Each number is 128 + 24 x the weight over its row's rms, rounded and kept within 0 to 255. Layers, rows and columns count from 0. Numbers have three digits each. The size before them is the row's rms in percent of the matrix's.

# layer 7 attention query, 576x576, rms 0.05, rows 445-487, columns 192-255
097:162117124132091105137118145122171109125111191168186162102119118098124125102128134099141113138147125142153109119146143081084086093132125165120157138102153087099137105081158133135139114140144096
108:138136127136117072091104148111107137118133166177143128155139164108103115141137132118091125158114134159145127130173110160105126103101147106106124139142118150161130117109116143135106136104127120
113:096113148106083088116149137161146115159138133152102168131134139151159120147131096097130092100129117118105107100099154158138093141101142143125153065161104168186104152124120160122132120073091132
063:122108142118075174139093136138117118174155135072142122131115109141130113113124128133116158117132154132143148076156116099115114104127099157112095144150105133095132107148124117104125161114118120
064:147149133145137150144149139118112122070179096129119077126134131134145149135114141120156138167119117075080080124131065147132097108087114098148110135112134168125149134125176135144139117108114156
067:125119128120164114129108145169147091136084108120145166085187132083159110157127073109118130143130109141075112142137171072115092122132169150080107107129139096139102156113164141130123138143130181
073:140160046150142150142091095143124124190111114142098170129167101137133135110161130134122118095143116134145135116128176141148123138098111120107167170098123125133130157117134151112098166094141158
080:141088132087121177143125118125111110131141145096137177127112115132116119130143135146149141077125112164140141125129124107135153137106114148147166147119104118096105113155102094093122140148143155
074:107112111110155143127105108118128143144075167120127147156116104137078129118130169151151121149118089152171135161086158140130125125109113150141162150128120128191111097117111108122112158138150103
083:116127112144120158099155121139165118120144123120145133145110137101158084125117075139182141144108130124172117139146102124125117101141148101142143146157131159151127136132118136122142115104120148
084:134108108155129126107127126139087074156125142137147155141076117143114114146188135099100157093144121133094113120129084150100147159143103140130125149111165132132102164176100134103108160139126104
091:109113133124068167131120139128127124114119148120114184100097171090096138114085130147134126117153120193111123109121166149144115126110131120153160157138107113122152131138136096130122138108116138
091:142103132098103186144132137155123097128098139075153160149114133107083105158136130137152167094148134180107120133109161103174140124109068144134136156145096122126120151079111146132139150128134164
087:150167103205142148114160122107116138102121108133156085137136136129144112159125129113154106114114113116127113149137140121124138105108141135128164158101128085137123120114150127090142181139130127
095:124133144150091133142114162118132115099142095144149136128148151140182119123131134149163151090150123136092102081143154141121146134108108100145104132165093152192134124106117128094156130123113121
091:141182080136168107156114128146130118131143099191102099095152141125178109115123125135102128121125131137116145162132160112072138117102085123149139136140142121140137124108161122123131090132145073
107:103131139147122097121114139087071109121134168161125114090141137130105142108117151133116120155093114133112124134100148128161130101142130156105110125112150113098132127104142167148160072111105156
107:148134102128156126156135113175137132135139078127123117153137182164148153106112149098114109160091163120161116138117094125098087166118139151137111170163143139072111074133131163174088094165129126
106:115138157186123113095102110087139145102128147128094123133127124123121129103114151153131094117153113096152126140173148113105166092133142088104084119130132107103153136133142116147165102152119126
099:143145135113157133102140119141128149155132143112157075138184148115125112120174143123142116166117127087120132135082124124150096148133153150095087129092145116092164104112134162130088086160112156
102:138158120154133113073145130113202151165128129164138118111105145095128105129125128115124118122185083122166128113162112177098156120148167125115071143121114107112149103127127157118124118135165095
109:096128149124152111120126138129125125118143112144119194136108166114122126111119100148129150138143109096066152106170166122111112102104145121123150123141118117107150127106126119084142153114125136
101:122095105126119123151161176109158104135151173165112124113132161114088113131154106131121100142143146157128145092110102129117129136134151139119153118160105159115140121127120099146153077122105130
110:124152124114129139093135071181106165131123121105129116144113144131195140121135104147122131109134149060118070140131111174082141118096143122162119120122149167136124137108136118112122159125130090
109:104162172123130136139104111142129141100091120102127153192170131111155095108119114107095136100167151142126125141108139169116165153099149148096123126112117082169156128100139114148074127145118110
110:165141148146133131134116158120112137089090091107080135125167105146179083134130153146104117127136104135121110109106101180145110147120118148114115144136129142106130093158118155140095155189084168
112:154154150128120146156113139088129120147144148105136130101161069111154160127110109100115123140153137140152109175121126121116148137113138106146184154118145111148121104161181098157140138109150144
109:110121129148112137110108149098089170129163161121144151098153089126136134146130127140109068141165135161126125144143131104106118121130137115115099133088097104127141139131074139161104100137102143
121:118127132112131144121152109141189119120103110173138116116129137120140144117119144081146178151122142157077104117148105078128117141144116129094156101143118139110135129162133103145206136097152098
117:133149127138126090108148104096102091156102149146129113146124129124163156114088157114140097110077147141143128117113151112121168112152121105115149108119170111174107132148116129137157151126126120
115:154107129154091110097149144092141094138149116115116090141090114125115135103109097126113115135135144145138102121158087106130124121126143098095107203122134114089113124152149148112116146143146130
114:100101169098147159136166089129138136119114087085099073144094159123151102137134101109148099108120167145087119142142119130147093133146142104156133127106129140129127146105155136133120100140122125
119:121152100116111106174106101147118110139157112121123140116132111148111097108103088076123154136100134139144125127106130132146103184122143146150144127135153134115126126143136127148125123140137132
121:186108095134114155131099162146103125125128129145132123066140148154126137131151109151116110147119123114120116097141116122114104136150126131117114101098136189129123137143098189082144128165079130
113:148138093110086094135127124113142124143138167194139112122122153160135119121141125102148124128100178128150133137124088089149148157104141109156134146181130192140120132119103156183179106112101116
066:105122160131134136181175122135146132109181098127135109170115129115119161126111139120097157170113117129088083150132086115106148088120138138145090129134120139128116134114146141164128167095170090
068:143138159147113129123108098127116143116120131168102106115126151100133129107187165154141091148153139094104132121128103170107163135158137103134144090147145122157141124151118138130120119135110127
067:137129139144150146104136137114132131094104106106149099104112155113123106123158111115147140091150152122160160105115133115128084097166138107149099118140123130109132136130146121149134089138124123
077:144119108151120122143156176108083167147117094112173116139130123108114102149110079145134128095138113107126137095119119151154132087129169140127129117126111141098086162131157115117156174110129156
071:146089125122123157144131138113123123154134139123149143112121111126103112127111133068097177122120098088107145111090085150108123061130171163112093123128147112074126144087142153134146147103142123
073:102139107153117149131096128137152106128138144117165146138088116085109115096111096100117172070113100138154146141166169140158123114107128160166099166129164087124163123115109102121126152099156162
072:128142192124140087124144124110143117078114098167130135125081173096142126133146183142084111144153158103117096137117143149078117155152167127118103104109137121152116104135157107108117133104163059
088:123151122144135088141129128113098095106117177141108106123172131117118135130128117106068093202134109113125128138137129151107108111131159130136124136089164090094141125108159152181114094131097109
# layer 7 attention key, 576x576, rms 0.0497, rows 445-487, columns 192-255
119:123144158138137142096102166125149109120137170140168090136140130153100134112140109128140123123161133168110129095150145126155141114127110119145146118078104136173128136115153101147125144133156139
119:114110104122088101143101128134131171116130142160154169104158136110086119141137115076104134110134090142130111115149117130119113143121144109069143108149107147176144130078127172106106125157150153
124:128099113147149117139150156126119096137138124138093100120106126172180110134134132081127166141081128096127100117117158143104119136099106103156141129150099189122071139119137136128141118116115117
079:152106134110115164119126152130101114150113099130172138120123093127101126115118130106147114113135089138080113145174086062125110089134132152120133158138136113106122084089165081113119165119130169
079:133149137133105109153132176085140118145147146106097146164094108146121171160182129114150145123137109113151161127089087121180083071128105130139101109130150087140103089154125119139123123127082163
077:100142080140133104163185157080111156172125134136120133119097127127095168135150107130108134135099149149137114144068161129135104135147096081160148138110130104084156148129137149164108124141130157
071:127171104194116159148079073095099106127135148149123121127118110117153137133120051131137164145076110134125121103138085124126119112110127110143127175096138107103125060149143146120127138097124124
074:111113163138095139073150140154113075119115083100148140130128170086145134130122078143140185180143116111125153085121136115126096151116164164091101156160124111128125132079119149150130129116092123
077:121181106125158090119117082121094133121151146129152112129143148099126120103089122106132122163122109145135105160129151147128107122128130128126131168099157151162140120107131119181163110121108099
078:146079175069131125107164100162101131116080133146151124108115159135143158113112140157165106106120162165123093124134134131137097140134116149127109134125077130117105093126142094070135155129154122
081:119124136136156128109085163166149119138104085151139125151128103134130173128107138118153125074110162124156130164098126146118131102102141120143103149190114109151086087151138126129131131115130078
078:147070137161093109100117122139131111118145118070160132083108114097140160105129096137101137144151145158167157134114152076133110171104142107113143101119071181119133126130158089109132130098131130
084:126141127129118175126123132106097134096158095126177143123153156127146110119133161135148156111190149136147145093137144088107124138115125123137121164145114125093106106095154098162124080144125175
087:173130117111140159151120184111125128100175107093110090128144146138107119153137115100129103118141137118097129141156166145146120112132138104113134130106110129140116115109135132116082128162131159
077:161128166150145118085109145177125122087122139113132109114133140167141135103146152120172133111128180160126143140096195095133111143116160102121126139117127121139135105123154109105108119099140159
091:088185114158159128137120154100127186104148123082157120147103126143102161114145132138137137152122122121120107110110130130121143140123112161109129129116101151134152121119124139118088149086110157
096:126135110136139128168120138154117123168105190164132120112086106143119099103155150135056111159103093126137173113161131156138128144159121121130129152136110147097138093172124115116148129130127114
081:109116125111136130153135070143137134134104118109148157146170134169134138141118156175179139136122152124131124123119125105126097113057122113135160115148157156112109136105119164147151107126123131
085:111098141146122123100151132119122131189150132120157106133132146098106157149129094151110096108130137112152101124119122154138149141133140136146149126109125115125139114105108151159152141098146128
107:087140115121127158132115119133089115123138169111137134147150116137118177177111123085153124169081125146111149142129112148136108120133142104104180069070135119163133128130137171137148111137136155
107:169120077144135085105113134135130135099163123116106091090132135122095103112150115082098105171149123113123124141127112148138148114201137114080098140096078135125131168113113133121107102138093114
100:171090149140131155139095130181152123076079099107168094086167144145123149110115139131146128137139127167122141128130112121102105117117129071097106114127131105098134118109116109109166116122159122
090:118143099081129131159145109094150181130153107099159113173137136141123123132188109072115138114131124116143111140111107148114131139109144113149143138171139117159138122135162101127127130118120171
096:124121175089113117126107183159168130103133136104114139122089129166133101134129115096152159127148154175089154113107117082136122160184126116067146102131104124124116151130151055134080136115117097
122:134128143155145129174121152140122149102112078081158117174140133140145103096130096123126134117122150131132169141118132174131111154108135130115104132119083096117144122128112124114077121142113164
114:170175120157119111170130102167084102129109095130149101149150070137162100135160166091116125144127130099145104151129143134135086155105123144171107138119135118074126087118098156127089144178118154
115:102135116130115169167094066120133138139127168091158121152177103113120141118135120112117105141110141132141126154119141117142141156105159092187164126127107129147092133162160133149151135120134113
114:202093109172124117076087150148112168115118145121128118132121113137157142114117139119108129143104085091095111140145153150121098120105146120065148109146095153127131145127084142131152124154071137
116:104131144131168139138107107118166101148090133106137126118160124125161166097138142136136101138127152133129121158121132149137122119155148148166126113110168123112162108154154137136134154141180107
116:141113131147118097098130137162141127124095178176146103064115133121171145131095137165133129150108095128125130117130174112134184100124076106120130101120133134162147162131107122098140161121139117
118:170130123166109123126081128098170119135149148142103120119118120119120120100129092131107124145142110099139132124116133112115140124142098113088034182138154130082143137124138123142088129120106146
125:110143171108148130135079144128179134106131092109126085161121158135148098171119144122118125066147166157138100144103144142135137125141155118118138138145099126137133106167174102101157115121125115
106:130136130123151150161124123086149124163141111128128150159136114138153135128118109075136115119077117103118121136132141130116114177106155145146168136125115171087114087132133167122101133128117148
131:118121089110135127148144169120096163126155123162113146099133116127099113136156121114130117164117120121104113103116099103096135141167120128093097124122095160110102146122082138135140142123101101
116:117125112122100127137113093149143142114141113167109128112090119134108134140160139068115157077106112132115103126138147136112140161147138153092128108170126155153076139151154148122145102136114098
092:139156132139140105157145145122108144137162115099123134190151119123140150170146131108134125113137105100107166105130108123148141050089131182137141137117162106078125077132128115115127133134132176
077:156128113099107136149099122132145143141088125196101115117080160128139121159118149111125130122120135116151107130125138165150135131133075127148104079154118136181168134157094147113129153169114116
078:133105127132120112150105116104143117121112157110094117076147146156103140086122119114108134108185139149111143125141128140156128152155101109085150107154095141128144138165128122139099091087104128
081:138141124139140171099135154121126088136126074098161149136121086094132140165114098125118128100083110130098140100151102096114130104093134117137159156116131127087085081099137072114124169093105190
076:149165131170124102131126132130121126157128162103154132165148095106124175142145139105153148154123122113145125098101141099151104106090151151148103150115145120133165105122124105144144131107096183
081:125131112095108147152125139137095133162129134100130142130117145119121115099138125137165133115150138161149110088125096080121092146098132157132130183146134154089175131114146100137120082108080141
074:143110158136125112134180106109101151164147152138111075163136155101154108112134119130092118173122151148107112144126125120136129121140129124105107133105134141121119142138116198105107140136135100
083:119093118124124120149105182103164109138125163137088108125116118130105148130100134073118134155135123120136140117121107145140141130149132118143148082133109135126125124165131098138125110154134091
# layer 7 attention value, 576x576, rms 0.0507, rows 384-447, columns 192-255
101:148155133139156126099148163129156118158126111129165145097139152083145150156138161114079177134144151098086130131117106085095181086133123141132162103153155132153163098095147147109100112131192122
093:141126160138130127107207127139128096125145120165156123129104147157147105146123167183126099154165171127117142133106093112111103122132177114088111136119119095173144128107106127100150152080090137
105:113095137141164144119099158135144176134108116081114166168145111058134149153149147156121162138162130115133146115089084105088151102097127145138147162147128140133128108129101110134121111101162110
085:131123122118158167110155092092079124124132068095127130149113123147161133171141118138103167158129169109155131153114105158148133132116121116122098149096155140134135127159156135137123166119142113
108:158105118123163142111118124162158082142138132153147161149110118148133179141129134129114173091133134118139133159119109139134149090079159161115181132114157143124131099093127126124120144107147107
095:102121101119109140134122140103157101114095161136160131107156119142163146149124181102124142099189162139116094138125127109144143114097126134099134118139129098115109156113145113115143125117130112
085:149115146125112161165129142126116140120140120097127115136123124146132130136117113062122108151140134149118147159197098139145182158110120151198153134132134144115114088133115141097130121097128135
088:138084129133123144129114126091108151157141095135063129134151145148135146162142124125095122127147137085133118145128109117104139118169144088133122112133142104130123131145091158148106132100137144
100:095147132136169128111146124095139116181125128143156090168127168163119166158158130117114146114120116161158142139102112170119144112171126122132096083119135149129121143122116114093146102173129126
090:160139133129136085120168097121122181170098103168115115106109116105146135120107139141124125110117150151119089195099108160093164101126124139182151128134108109102115144125150100123127099154117125
087:107157134113123168119091121095094118129157129133121110137172138165159130149140125073112106111131137150163130099164113151135109137131142079147090146138092129148089139148171125168126157117128074
101:133152164133132094134153119130149151109082108148119154126148124132165142119090138170121124096145113128187128077136088118089153115094140185149145123093191085116156104122135102122144145148179142
119:114134095102097073113100164099121136097143150104108176131138146177117124177129114103124119181082127127184092122150133150113078127107165069108083139117114149115109146117138163113134177101127141
087:101099115115114160133137139092131187114173134143116076108113133121107132132197125094111133113126137136131127105132140129133169129138131145090149148104099100159096115153084122140168108122105102
097:085139146133128115129124135097169175136126101132113098099190145114098150117144142118103090096158112137124113105169107145132152132157127113156107088120120151138130097094097151114093131122112100
102:136160117131145155148106102130129130147100167092162096103084112100130110103089162119129177073163136114130127120087134109139142101143107163146125137114142120131128155134162127126142126124129141
090:117147145183144092106061121132142141146095149143124116129176094092114132113136153122111146079177124112094113144118151078110106141135133119164162141126106136114123112125119159116113150111142099
096:141167129108142118114104097111088125118111149149130135143155128127142106122174110159142136108070115115135091107144139178112091132088100118148153124169099116173129166128174115138097108096111137
088:131166124134125180105106138095170126134148154122121125123125120124168111132170124153105133133139123155126154110098139133105119131158129149112142145169085133121168115088109102123148145125093117
102:149112139130099146133123129114085157106110105142155118133130110101099134129146128116120118192136142114122155146151122103124128110108137129210123087139108104135118096110135114115150112162117129
097:097146120100122139146094124108154109118140117086129145071185106140106152151156117127151082130112171146161113149174144159139157142079100117167140120072155202146067145147113147142139120130124169
089:136121127155125146146133124144142126174149100123144155170060149133110135094124123218122130157102155114162100154117123089144165117121166100088106119075159129142120116096118122154082098150134131
104:180169128137119140136119112119109123122167119157142163121123116115118112117122128108140146139140078092111143142091081145123123094117147186169124076136145139125157117129149136132111085161098108
102:128140133172130140135084096154102115129132178124162149123119136084103160133130115094115146125156155121071178131081118058103101142138117185134148147126179122128131112131137113097120113119109085
083:115160109100134138126135117095102138139128117134115148131132143103137151146099129121137139102106127127141135083146109168143133145117142111146100109138132123154148190151164124159134106129095096
091:138137114167112141129114144124106102122116112116151107125161166126124120136103133123111111134176105145130135102105127169140124149169129114114075124108128138115125093103086142147139131121107141
099:114116148181114096115172109144079116094122133144134169097141154090107156132080140156156124150121160141115113089126111140146107135121108119075107137144132151140148155120112106125125077129123115
093:111159120122109116118114098148129139115149145109110150099122119139155137106108127127161105144098120098105132130113102129121144105119139150144164111107139150120082128123105104121118133077155167
098:158126103168092087134132132149139116112122139180112127099140144152083124156132097086112133146069111157074132153137109134111096136140169108118084124145090138132118101115138159109143119143128137
100:115126110091134136132150130111096151113080096124088152116141101141156144107116117101140170143133110113148176136125143131121099114177093133148170114127135154078154094132140148110129094102150184
084:162096110135138165148090133098156141141131142140110106142145092139103098132119146127103143150101091166120125156137173112164107085127076163089151145097117123131146117136148079145149117139120125
112:150098132136149113138127159131105117119124131112095112084174122100118093138110108125129116099129138134129106151089143111155148183134109119079113094117143115136160112143133130144146132159127103
095:124162107099123124137155113140129088087123157132150179112155128136136114106161136102154127156092104128149143114157127125138124111138102096138106112128164140143096137072154158127099131112103116
102:162104107079153125111092126140142117140140141172093139097129119106102140104172179086117135096114124117116158099092119142117128171136108098114107119138172126100143160139154148102113161128130151
113:091102120151087091138192092066113118131154097134106145116138147104164089145079115135147145113143150095140156108106121093127197139153128133125111167125171121069122140138140097128139133119114069
094:088106114095136127166082115119117074147142129103169134144137136144143104129118110141132122145071156171129097143128156160151134131121166127142118093125065152160088190165099217137130134115091118
111:132105144165124111119137167107112130154078111122100195118117135091121100187108141167045136118153156164119099114093098119112159194121133173127146115156146128123184141067153107138127165148129147
093:096068130103084178128135132143144123102129122116162138102109145094102121137124109124078147141165123126129121149144113105087124126118103150127122168111134110119137108138122100109149133104137103
107:126104145096121110119089135133161136125112113117119097141128111149152110088055151119167104138136153156116135155163160146135118148135116107124124144129159146083139074149138128129156115107132153
089:125089121115149144133112148088111149141115143066110180191144100122124113172133132166115100157115162118118140165141139156084147156099108118133141139070142154127084129120114137113105114108136171
106:130104168148134137138134106180123140133158107144136115118166157149140134173154152119147130125148133138044115189154113111082134115092155157123141097085108157127100114142162177080157148112132146
112:082114118105108124129151088143161134125133107133142111114113135158123101139113096085125105147167075146178137162186157115098131141112168128165159157099139108139083119133098125107126132092184134
088:104077074092067169149122125175150095080128144108113087144063142113124149135139156140139131152118120141115059157110127142146143130139110113121128110143130100134138168109116162136137126125187145
082:123099157097099056110139083113118094116148161132104180123147174167121138138130111106138172177092146158134135101107133115128111125124133116116148133171153172150089139145144129157124155138155141
099:088120127159095075142158115143138138132127075104095138140128097130156130096089115134189116146105120160162124123160125193124129133113129116083125101126098118137089165122127147138136187126107131
105:129114172167143154114159149105116162175122086099162139128133127097110151179126123186128159125161117117099117152091088104108144134142141169102146136103155131147175117116089120135108141150139115
098:121124135141150131119120135112115122119120091113127100133146097093149087139160131134140127122180156084081140141095114077155103121124116163067143153120133129102116154167117090127139104145091116
106:144106103091117111127103151143088103137156111128136149115131086133096123118158147098129098174131107126124118115138158096172127161085143154118123131120160178144093101154155112141146146125145124
080:089134141148130116144098123108143125120119103101096099152158123152125090179156105154104092125126135120166139089136150175099152179103111097141133177088123097105046163141124129152134153174096148
098:136141116106096142105106118101105181092132094121141122140113123157097092155145114087141133107092116150103164157146129089110091134123092088114092130125113141123147194160132155163118143184073099
098:142149121133120099124137175138175118159098127089147108142098148155145155146149114165141145103139124177072142111128133101122132118127119117134162084103110126114087146119116157091123109139150079
098:144128137157133151106147124122147140170125116129126106150138121144161134096118106126121125119114108100142093072149135189139113096140132092123139120131107150103121139142117148097142152126099162
098:137056153083150146146113084148160138092133127109100118142054140109201129140108090124124098117156117099115138143135102112109150168151095099164165113120115124106086139161108155151140121134119136
130:130135161119193124100146187113098160136114127173140125131116159116099176133134135153117179119182142149130098121072115128093152090123140119128116134096166128124196112088093134119145114107099124
099:160112104158142118101091108101186161095144129132101159113121116104153114178136120132157143122127161188088153124141129130066140167104124135172172150088122114070105157130180117139102155110113156
097:144133153122133139107092137134104108144155150135137078148111121101100125144175173154112107117123148107112098099165138137108144096105147136137125126139142154118089114111098158129167156116146103
096:139113098124079150121069134096103111116163127114139126126131138147087081120143125096125091137127141146127151125156145179154107125128128092117108138177121146146109201137094150124184141152096151
089:142132113131100182140201154137121113120114130105121155094118113129107139218124098083094080123163122157108098133131132122086185092126116125155113116112147154172123105119092178113094142145135147
106:107155104115104116127125119175163131111114132151120118150145128140139109125086151113139103099150118106143101145144126086103124097139122146153192115095159137138086141137116088110125168150137106
090:152121092065114115121136113090133126160143138149107146135123092062112135104160146128098133133128087091160162104097115075155132132164158111068120089158106118156177132158123120145113070126112139
096:111178122109137148164148091129171100104148159134142114109121088138117129116113119069136092137089112128136201178218110120184134168104139120154103135160116134112081154147156100108156125120170122
106:177115118126161111104150184136146132140111108141141112129118118114111144126162151132127168156143143121118158157088144146117148126134120122105077128154134134101147117092134109137124146115110187
086:111140113113079106140139106120147160176127110097118100101109162163102106151090124080125120090142093140158125138151149106163125137163117094121110143120142160152084144129128153107122144090146147
091:105139095110155096086114111138105115114125152133129164124148115094094115157125094153160105149121142136137117127155120158125144173148132134135121141099135145156115145090170170152154114111129169
# layer 7 attention output (transposed), 576x576, rms 0.0496, rows 384-447, columns 192-255
097:159144152172132140136145135144141141155121124102143132083126135120128153133110139109112155149152106109101165109123109093092148137137132121131139102096175146155167095130131137119117145130159116
103:127131109178130117093174097116098134162161121142157134100121160114108092088099131129075114144164145140119092135121082099105128130157117112098140102096123107132163138106103120141115151123150125
091:147141143114179169124082209101149130156101132124151152152163129137194122147158138152122137113161120112128111101108140116117175136088102142170119128140117143091110121126093163101140098151121142
091:135135120111153132164147164116088107159127125106140148107108133118153136084147104119131159111137158105178135115095126107149140107134097139120115161109160113131175143165182098167140151123125128
106:178137109144139114088172113103156124137113123114124152107149115113138140087149126125127166102141109116112148172115130087106138141091149126108178109082182153138167118090149112119142148140140072
099:106072130094106087135112096169152112117068129109157165123138147106137128123128152121123111113124141091164118117120135059154155149154103158136166107157109103102126073130071147068153167109133115
093:165158105117150133155119157091131093086138115154119141103162122159116129134116126100117090149126163164160113125136122152112156143125117139156143127154105128126077109155108152127153117107125132
095:150128138174132115126142146130134174152123086156154096107117127094161112144166127081119124114180143151131123128152138134095118125116123128125084134091101127137118101089153155089103180155159133
104:127147120131158127087140151134198095141149117141157140122125145106121088142146134131100167079145174135120126156086151144112104070124146121073128100103130097176133105122141148102132107176131069
093:175131118120130126138176120128130157149103123113117110132086156114182115103085137114138119105165197125131117201142146147107146129114101153185134171124114120074144133097163118117135141166107121
096:119156134124134138140089141127119121130135150114160155140157127148138114110166143093124133100167111133171141108147122107144159157140118103162095159102084125146133105150146136210125200076131143
100:128151141141137132107142151100106171127131096139115118100117128112168150124100126162126138095138159128173137142148088098094123178106127132130162145144145117137163118111110133108127150136158105
124:093139064112117120134104093112146139086106140130066146138119117142132131161106150101088127156100114107149130101177168132142100132134135106094121135096153137119109107081127152129110184154112134
089:119146105126088104109143185090124168124200121130124112079120117129120150117119144098136125158146114099099165126144167149135178097148154112123123161130092097136177150143140142167137110109098129
106:141144161132131092099105129124172143086104121136152101140150109156140130133140138130099097105154092165148106113180123151110146154123107132169104095079103156135116100057174137133133128131135097
106:115115107139160145147135126102176167163113147099136079091101129136138135074103131151164158115167120158131094153080125117115142126137109134146151124129141096120151114141150113131150096128143146
094:120165137123129127109095104098151157142102128138112117127171102100151089145158147152109127098116105140141126144137131123121123123130131103115143096125095145143107089098163131092127103142152129
099:093154115138123151117129115130084116115149124110149120190157105126120124126131127156169119084114140116133114128127178160128150097108126112110117123068140136199138154144164081133122147120107145
089:143110123163104137123111110133153096137123184099170113100120111073171123143147117162121121138162140170137102108089121127138148146162107123125129146090098107106125129114133155106112161145160108
100:143130128117118124125141128062123138094106052118105152127123137122102121130142114114143140158096163104117117145087144109162149077130104114113142118177125126148123147145137128110108150125176092
102:102149122113115194143093153098127117122124145137118146084156075177090144153144082089160081119119112095123115106155124123127128082095106141130146111129170162112142131155146119172168115159102168
099:131112073146112157136116145101112138153165133143144109086119144112092141107131081128147052186110093127141135180146123134099139114139174140099179101131132125130138164156134115122133108130118148
112:122166155110092148142110136122105070141128119135121159114098108102126126128117124135119176110112128117168135126076159133133118097112137143111130147093154154165167072094154141129179138132134153
097:145157129140147122147092079141099130138168139097153153139119091086098110133109110155112112125171138121067141134088131051112123120140141152180152145121167094101123112179126126098142133178111125
085:120144130126134118137082089118123108113156128098122155119131167135166144097121157136127134127113148142130154140145153109202157152099080117120098141122164122112142124136124157187145122118119101
099:154114141130132076147118133123125143132163132149151149114107145155164123147125119122129134137124106120089144115139123151136112172123096127107073162080125129101098135132125134122153112090151154
098:119112137169144122127101068127129096125155104168143172117162119121090143152164147138143061132130151130081125122157080144143104120130136151146106160108091151124131149151115135130147131124138147
098:159116118114118116119126093172119126076110123097137124139163126125132107164135125133146124141105127135141105139156077137118131105132142117089152097166124135112094133095137088114119111110132130
100:152177132157085142163122135127157098097146141152072130137132127170110132126120116110130123108063141121061137168141110123124137119108149097125110156121131131167135135146158172072169163108166112
101:140141104095168180203130141183128097147127108079089131116177104122156101190105130121139161101124115130137143123097148117119095162128107145160131168125119155102123094130115160125145114107134137
085:115087131118085097131147165101115142139133129128128101110143135154131127134123124144114118135119116138095119147154170112115106135144106156129129128175116135117123122152173164090093128171126105
096:140145074141133154127110098192144143176129136149124111128127128137180111144134112126174148145115134124176142112130119127110128153146119112123102143102117156134146115102147158126165143100118123
093:124111127121119125149103101091103162114115124154114118129122108124120155147118156129117054148108148114140138125178128169119065086136153106147130096143134107190124147133133116138102139141119115
096:122108150151119125097121128158156159102140100134103142113095101146138125119072056159110120113127144125108100147121139122161158171140124181110107135152092157096083108099099114111123074128112128
098:113092134134116126121180115083102177123149103119110116131110132130110144114110119163138144121139145124107133123081088066121131167130131117102110133166157136116142130173163136119137137116120122
092:090128151127157154140149124131095113165139109135152089153076156156116147151146091149130090148102156140126135116169133184154140162106159129132099135118091141149084154122111160144132111105106107
101:128128162160079145123125176112106170191094081108134146102123136098120110203129156151106156141148121154125085130110106117093138201128122138096138147175135143133186123103136116136103144097141116
097:112134131153059159131109090139137109135138134101108146127114132132082095156122127152116106127147146112128160141154099160128141121129119131105128136151156117092155116153109096145150123099131151
105:124148144145077151138132126129118155144137114126142158150147110158191166131134099159123118100146144094127112129119138186151143129161114120125075077119165111152100110112097158120118113131121136
096:163143115133157145162123147101118150131120131160114146103145143137134136177114089095139135144123112086113149140089124140126141153124125172123175165133136179136124162159138127113187112166115153
103:069123121127146143176139131167105152181117147110132135108083118108172130176155113109142147156144097133112119145107131101122160107126087155128175150156164150129151130161126129104092163081158077
113:135127131134128111120154108149143111119133119094146104134134096153104096158119127110152088095157089167189158141114136060098152143131128107121149130183124133147147148117119138119125134101195141
095:124103105112125116116138152185127132115102124148155115142110145159156144131105149121131105126136116148116126118107166087116123122118086146091177122148139114146128119112134170084101162137146120
085:142118143129098132146159150146159094123120119111118147129144134160105139166160115107141139134126174136119142122121129128118106163138150122123143142149132147155103149160114116149111156125106142
091:151175120129095067107135118092136107118141142165121128173198134125129149133131126087142102119073135140145103126134116169139151105132128109122164132139113139125109128148128101147130131116133116
089:141157129108159127123151087132128157148124126092131169121125113079136106141169159194097160096179154154131145138105152102104133088093123153147139181156147120131191128144113087110112120139146151
094:128120119137090130160128120091122095118129113112126146158121094099144153123170148153107147115155122087103167141100143107152165122160115140118171118132164107099129097144105096114110119124142162
105:105137125100120125116098119124099122138106115112151153124128098159126093072161132119127137123149058158138086141125129158150126138171173087103078136158118133153131155168149164126121158163126135
085:104106123133095115161124142095108081157143084086112149124122165123122165105154094158137114115148125101097121162141133160122142115148135116123146113068088107087114134136139115163137160121108125
099:136130107124132128105150155124135157120151160115100091161089109152141117109112132126118163097109106125065145139150151105124095173144100151117127180108147135175156136105109096169112117120099129
105:143142119127124111119159147106086148108120160125147147127148103177103145142147113103120153096177148139128146111150108122120160169126087153152145105115152145095121125100105136119120110120103125
078:078148150126121126128142130119138131132119144142131174116136096126137164155149135122167132110094134117108125101102146157156147090118118149121142109146132117116110121179123113145119125119134118
105:108108121126102138114108124099147113131136108111151156079095168131091147120074125130107112093104138125096116163127129115109149136150116117144118141104120137085166113124144147091114122123143096
109:157149170087132111140118150105123115127100148180119154120098128094154133139127141145128167139142126125104109113118094142099165111113135140111135115144163115149205122118127090118124115116125166
105:080111098132121152130150166122130184176132155133088086119181167093106128172125118124176119089098147144205132141107111132134180140126145137139138152104104147135135103121115146134136139093157135
099:129107180104133112127130152101134107143121155140176100127140093114128143127142147116105082130124107131105127110140118123131112119112109109118111139152152140117119153149157115144124158125151058
096:128127130131077125135104107103132121075161126092116150152167128110074100129154149093165111128097130122102140138136126161170124118122124111117118173139149147137142161062175124144137130091102139
092:173113116143084132182185160114141100101136149155122129077133104127085114161111099114093083151166118154128111144128066145090132099093143184150128131122143155086178111100129143083136153117115119
093:098144108142075095149150113115127133143126148112098126150134118142114145112112112157138072141186110104172128111096078143102119122139118132150166127180134132139086134101137105112133144150118122
088:140096126122138160108145100084099104096144196159115116117164116086129142160153110114121142166145113089115192110100129115110113113186165126099114125132135147119174167144105109130138106118126117
096:074127113159096112137126098121124149140159112126095128138119099141107124118105113091117116139098142139165157171146158139146102144117134132133086151140095113109058167147154120163138129147155141
091:166120126124143095124145162129140147147116097151157143103123143091142090126142154143136140166126143107104142133085147116138120134116131118069106136164148161116153135134110093144118127130124108
093:109147149126145093145105134072154146118115171142100108120154112185103132110152130120123098053113090139134147138160180066163146153193141109148121124129127146184131124098130124114095123102141129
092:133129137151166101116095080097091099162155115146116111140119131160108110169152131133119137116129151149139089147152147165118108142112125102173114185114128144177085157141136119125126149146094166